Weights of a small transformer language model: 9 layers, learned positions.
Each number is 500 + 50 x the weight over the matrix's rms, rounded and kept within 0 to 999. Layers, rows and columns count from 0. Numbers have three digits each.

# k: layer 6 attention key, 512x512, rms 0.0449, rows 88-127, columns 192-255
# q: layer 6 attention query, 512x512, rms 0.0478, rows 89-127, columns 192-255
# v: layer 6 attention value, 512x512, rms 0.0473, rows 64-70, columns 192-255
# o: layer 6 attention output (transposed), 512x512, rms 0.0448, rows 64-70, columns 192-255
k88:517476514413508548494468546527483553515533588616455479516515508463519486493530484549487531506515489498416432466470535539489518443552464487468480522483503467499444455474474490548448525530478536
q89:458488569588444451521585531475530520505581418589497479579520464485566465460467451503532528537497534517461526501523517479549476524473479595452546449492531479591535500428439483504507489503566496
k89:461467465582447397498548456499510512510499433515456485576516502515537461518533563504538532540452590540506544490516494552487472517501498497597535486487486491531544493461495541503486529528487537
q90:466525497505539484574434497586518403525477501405483421522452462489437514472531458445530530386510510508467556458543431556454483515459467463510497484450396574528469585497454484514472459495562482
k90:477460494538521562651441410579448472555483476466521472522454483461431535533505494535454487445545506492450449514459358496441529476498536498473528475493474512554323490495488421469451526470502498
q91:510539500521490536506390468513503492437556530485548514498444470467464538512517565497521449474479396487482481575448568524432464481552527502498453457489471475471491464520456542507509541532460526
k91:487531522499460504504506494560510501426510461498566548481400462475463538485506498479535405491491517537509450506477554527471510530510533526559473473496489553476578536550491506488506417499467521
q92:493524486536466503519511522507514507442520472498496473484556517534519473544515441573558488448508559437486552493521486481456481543534541531449499501535511573511520521418479433463577446521491501
k92:540495420484468502503568547594470551466546463595495456505505550536474593576516509538482453558507564483537542522456502531532442505521487521467472594499430566469512508475451549428509424469458545
q93:484484526509553471540571542519535500485470493509514505481592503471556518500488485514491489447432528544528494455486521487531461446524451538514496490488522535562508520525608511539478497521517468
k93:532579521528552489489567577500496484435490450468485547476536519463549499519537527520523492488515540511510486491495512513483412501513496492529584495460524469556452463598506502518504470476549495
q94:448545454458547590485473428543433596512537535481390512487522536499535483515483450519563530534434522555512503578514493515538572552475504550524504434523495541568515511616550436491504503514509460
k94:496481468485494469504483430479543612536507578500484502506513542500526483539420484535494445557509500432469531531546441467489520536484420535489551548461528536598460465581498516508462559518500437
q95:486517516560448495533489457469536508469486566535491489532556444665565576529479488511558461518419427464458524503503446495545441418572522470460513537530536509488485532479485535498507545548552546
k95:467534485516504447487547513477517505453504437543467505484482501553534576525532511512544506506505457531522504547477439528491467496501459475444527491562466500467635529528494478519525515470522555
q96:396507452532368458514498431500493558500526541476435454497465590493488502486549496512525484528533545528527522561458507494479455479439546449482513538515483500537456480567533393432538497483393427
k96:568339441492396345577489344527516553460553501510477474504479567546512498525523493508520470486487541454479502511532444465411419486510563452458521590495517519506354429527537541504495497570442535
q97:513433480483492503484422497555500468489446486507474548567475519465380480410605576476491500491551492537439582511500494506392505531483520417517492511434481497506489471473461535409475509467471458
k97:494421541509410598513397469546422499551475452540535511495454509519383496509572555510451520456495430429439535475547492479480529524476509491474469496468497503542400482497508492483482495436394518
q98:530505503549508545513479424522472470541517492478486534477553426493505473530406502562553461434512561482476531525487471482516530414536585469494414462536473558486497530521482494497478499490463486
k98:533495556513576466498470522504510514493522564565540446497530467462515510593467472551504501450547436522424522525525497449411521442504420509513567486582499466487472485538495539488498545505479544
q99:548478448456548546482505529497533544555500448477524440533503529477636529524479477538535499544521473551423480460541511550476513534483491496524483519534485522535498452542415506423513473547496490
k99:506519460481529558428515530464563528517545424458485420583487515481564475494405510538497514513468485553516521475500532520552506532474459557524435450599440533535542516532489513444456487404537464
q100:529504514455521468440525521568506493519441577505483483515543519513512483513494421532443601562532567505505478544574540524508528472459516533486440476560446559548492500474572533474504422457531503
k100:523524509489497470473530515548537481632446632484489427496561532515525489495516445512461570574498483477467494507540568467511490493480514534468462534531505528488513485409535539445560481519507507
q101:478463433448630479435474562508538496433477475397486486486524530428562547399492575542490527472499493497470465513407411608474497503519458432522516513453483477526456463504544551535476542485536519
k101:541440489507540587557423563504544518511464532454531466525565503457526515525506478493485476434489423494461445545412462516477534535547463575502519521450451444546362485481522452488493541541440482
q102:477489613446498473493483492523434524504432476572475377436435522489474557522495541456530538441473473514523545543511439513431453438381434453536446497490538468494436519451398540565413476455464505
k102:487568543593472505511545414483376472553481430527493427415401505467437551524509514546576443477545485496441547497465470536579415472413457474550456406451550427482443552500492546528489511492470511
q103:485522531475528524511522399546496438455435496519488420543443569523455442480520466508531530482527502514491437534566451525478535450500518473501505448486545513575467442483554474445487514484450492
k103:425548490532523529496506389534454459416461479526472494441419553487454453552473500539518474496491552463491455467489451510515479397521506529484454462451506522572514503530511509439547488457494497
q104:470549494558479503548530520507500522608460532515556498509512461590520572560470423469510453536515503502489541463527535456541533472530504536465525531518568471492507531554465519486539493520548531
k104:514605473505561469409573512490453485497515528501455485453526482528478524502460472511500478539537482516582558494491522573539542464473478537512534473547492533460637594552443533473519545482539496
q105:499486559495532504492510484478492460447472554579431449541503512496520518574479507516488446466506516470477554528485531525488519591535504501501506539476543474505477467494505508459497484546448528
k105:452437495547502518477516475526493480489488527574495468506499527502496590540491483541478415511523549456487516553442540518578467454531491524477463565508456500522471501486500519471506434505440467
q106:473547434594478505542525511510480574518532482526401520545578540482523515500484541494566509576495487471487480549472488488536458453565541506531606479476513496561491471426590540476514510516456505
k106:510527422542398467513526551498523552450536433521409523522606528473495497518548490490546499580468529487509455534547493438497434503535506476540539515474426508540545465491557490478452518560437563
q107:467491492468511463508471476505499532505512491459472556544512540475537459542511522509458542555484536538479489583568526508535570539471473495570530547503460453523465436504544461466496546508513482
k107:531535407489479447519505521519515456532565486417463546520465478469527452479498529509434480524527496588548522541521506506515550523466514504546581521488493524541571418532471472523493514451525487
q108:481518499504489431540494442539452448475548445460494557604477459553409447467539472466436437431464534455489543546566477499519493550498541541534513522529474535485506431498553465491565508510476434
k108:452515458505478410513511387560467470484441485519498547509497435485360483514545525395426452490478518510469514463490478561434554491531492484569617525484505558556445466539485493464606493491454568
q109:480450524527454426568471476469486544483459483505547509576497543570441428573503484461542537444497531452553513490556444490513446531394470494462537516520587525548483458529481491533529457450501565
k109:528525472417477434596492450558468546548457473567485550582448512478468551519482466485482486452510485556517501497451475563529503496435510484492483493538514523518529442521471495507512509444451546
q110:432556535517496532499463473509520484535540462458496500536450500520490462506610504479483517485482574562517488461560512511561508528502491501512529510490459472504508456505497485531501459554497494
k110:471569465495438458476556438524505475471510462408523547484466495513509491485548532494442505470522588606585528520502496522524431492496522486565557493522451512512539473507475483540519472456527529
q111:503416550381541518489406490467557437526537515471469507461454522536432500452505540547471530501458553493535497520563467524485525549496436534492456546539544482464499517463511553539461422573533533
k111:491415433457565526460489512516509485585562577457430554452507487463496547457502500515511577521484438492552522524472499549517535521454464441495499511540558477457468464491531516502483520523590450
q112:509495497491498419538474447471518481520424541429481553517476454522486493487450489520367506568498486490434532511518522500577527557482535489493448530482535540514511546456480479449469518502553509
k112:506504447464513393474523442454493415603479556466510523406531485530499471447540533467455553564552442395441531469552511522480519510475521478532604506494515549515518590458441398457527561521529539
q113:482532503456396531496492506518566443481517412537533478465456521406525611542507483527548553604497446461499478528493507505422494471497496498505384568506460576456465543527539467492492527526390452
k113:518485575444446596514536482510465426431514439515523511479469519500508481448503431514549439613433485400451451494538546455521420558502513526454499527460483596479523501471495503473539501582425443
q114:527498500465489526506460472445544559507489462502441460413435483479521492528561498591505466541503511484553441439533524477505515546489459428541473442501620515491454522507515526552418512404445474
k114:534542547491498487430559528403558518518513526467516493486456466528592384466472530542553519524519498515537504432490480495505452527468516453525464455454571588479542504478543496586480452368545479
q115:448451469515513521503440505451485579563480518532561500499436469521515404517476494433531457487435467528540544489482499472492464516558508541502665504550538470507515416511517509535518525543553516
k115:520439434555510543565418490495492507532511491496478498478476477557466454450513496424554490472453469434529462474495469470554574493481505495536493487570493491509510484565446468558499546526516466
q116:470476482436483511437436563521550492591471547514452456497525528436541478511489552500524476601568496477572503540477486484443551512494517486513436494497450413544511509480500510521449466483405486
k116:513428505458443534493432610525498523541528558528465447532556540456612483516505476549528501572558477477463487524535506412421483583496498464443466466487504426505444508449575530520424477540418480
q117:487489547488455520501539545533461563551477575547540532518494452539442462550501555430530488442489494430521473487503550476525560485503506440552549474504539459515475459539556500535525531513463483
k117:488499577578486507528447481465537523508474603484521517534536449579448408534516574497470439455533475467536523447521512498535516434560476498503543488534543460468455512513530513549539443521489534
q118:482535504532390509449592484559491481531485440467568466496470514496435594480518406484487538535544482524504634472493492524463422535472545547519458522536434565484508508451408559432549432550454472
k118:543434556478371506549607417592477544554479485550524448508437520489420586525498460504472456558489509485474563476529512571483489544506488471553521499540447544463368560438478591440483486515431486
q119:516530370556438440435392461554518612531488533508477496540489562495453503430538551511470467597567432444546523522522533507451506472458505507492492558452523507427513472538427461464510481480466540
k119:497547399498425407521466487511555560493526456534526527501448550467494457479576482497483513585490496507485557455524516469457475608447504490537478572430489490473584564509505501486495518397476542
q120:497539544540525551464569505469488545440520466514535556425550497514587572531533458507473517519458496478493458480494544530530512483516502489523521469488458455490509486469573483508590483568559491
k120:555546575477497551422602555528538555475474506501517499476499453511559477488452463497465464576485480497509493492520567512553526476531462515480571515532440484493570429449489474473586517597541474
q121:459415515446475504500457484504544445543540519543494426529445490514506489428509516528528473471483462551452510443549533565535510600498464454467484494527502448531539549526473465521537520515507556
k121:603330482491483441598452430491510467548516498498516508507438477554417513426508585471558506421546467454471490510509402582479536545451466470444516484545504516517478490516448484546444536540556476
q122:553520496442516487453478483441502570425508544574476417463454512572581506506450567454516474555434536494470464536529465464443472423538505520504512544502512425423493533476441444484505440536443590
k122:472529443513564478401506525450452516512513509496471490493477542546545547503470506475507473545494506475471516507466481544514434435509463468531490489523503453440590595528478478525498519583480471
q123:463529529486547514483465497534475538473519432508510516410584501448479533416451427458442631490493518532614519482454459469507477593451403588527480423561432456465494474509480530528480461512554454
k123:442603568436578535450500565522440590528555585465494539490493454437504523453469430500506560523485499530559473508437530478517537613481476527579494451521489442540568494511498547452466534457584474
q124:466502502506456595484558471468593496426489501517574512511519504517544514555492472512455452521435480533534413467498533492555497517541512547403526531490480525505506536551497491497509494516537539
k124:521563468489434509441589524449586466462525500465467548502537498479546519418473526468499471510524536564585535572497554549616526468477476532455488515561454509466594515520483437511510496494507487
q125:481496483488554512438473513466508520411579544498409607431559487469597456465523554542507534436463549498511461474469550464625428465541476506490521557481497464534461405468501501564509556524486529
k125:529491488481585483440502655478513546415543539498475600426555478503533483498551501520467578458482503519588440461463532498523444483550478499558604571445513516546526443495454532541473495555542502
q126:532530524469501451580496511431471485493527482475496509523491459463455497501488529499490499493490452482456475513459436505488433456562464495493514556520502483473488589445512465514448575493540506
k126:513382518478558451583439464443468457492453505520536497505534466508506526530519493525513476514488494440409505471514439451561474414497440498478554566498493433537471543497529477496505552537504530
q127:515437558475508498393581551518521511538476483551539376525530526506544405463445508492497494535498533497588444508493500451495509503501483452496534494499560431507536519504554528499530354556504557
k127:494486477531484489425514586497572455591489501436466435511552541510552451495458569485524516581536484496589553514469509468499488512482478499508496494474497456522576490528510543485502396561528527
v64:417528523443571534562532490549517474473494456545477533496470479553486481506513441569574564386525493513484494531540475456502527462478502588446441542533548644450485536411507487461469546478504495
o64:594403502509402457464506532454516463540524519410517453530455562463465429498562562436476496544537514491521583510470537536482461532539489382529528477481420461533475432613576516513534515517518562
v65:455475503434536551483496485457497586528551465425494523516475536545491493482530493501480545522473459537535536467506491514565542567442489484518563497476463498403464504517475480471464526465508490
o65:588465543539476436596560527548447471457465552581532479528498489476510527506496484524472490457496558459474489526544506478483502437535535498488497534528486543541403473423490534513496515492494516
v66:476462554446441511534499401564533563508517519495553565463489545581511520479568536567465554567514532446438567469460534462490498499558527464555467502631510557463466464527446530577500489588503502
o66:544554545575522560502490626477500452512454497477491474519551458429439475518462501461596430489471521525512472490505420456525524477514506535417459504437478471477564540545520489434520444471503529
v67:511519465512434539460483547495438573516490534587420455523446552453509442494447490548494483473572487534443479565475552537499493479463496488521492415434561442467518501535466394500512481513442587
o67:502503500492542458516469510506542448437475504429500515480559466546481526501516505499538527467488500508544553505494507495521458513500505510502517561573464518507468507468517517526476505502557423
v68:518501527541405489545525481463541585570501477498488469545501518462555493567495470454612464511518549467476474573564462489489442482438491525510527480604482559441501524597450482595490509483504453
o68:532514473498564547413465584491475381471474563554480533419557448513465501454508560493430561508494489461546496453431501460540525530528466470533482542443578436495562537489547513429504512482478564
v69:480511501600537512461505544514488382491427468552479461571546488468454477460483585517512518445520523473468428550573472496505576498461483532513519419487469521561524492479536547403527478474402507
o69:509457531384486474463493531460458632539514483484489520431451519492552539500524440507532506504465522501553543462445451489485467507514517497489431584535460482443445537495463495549498518529548492
v70:424463458488464438522493449526448435570525461561516533553565528459507466450465507494486534584516493457441466530550529464453453517550548504465511487522520525495501499471530543415497485510539457
o70:508585518527544580484487551472551538457503521446536470481440484494527510503528524517520465456506488546533469495431459514536501551553440491540505475499511464490642486575536444511511480454485497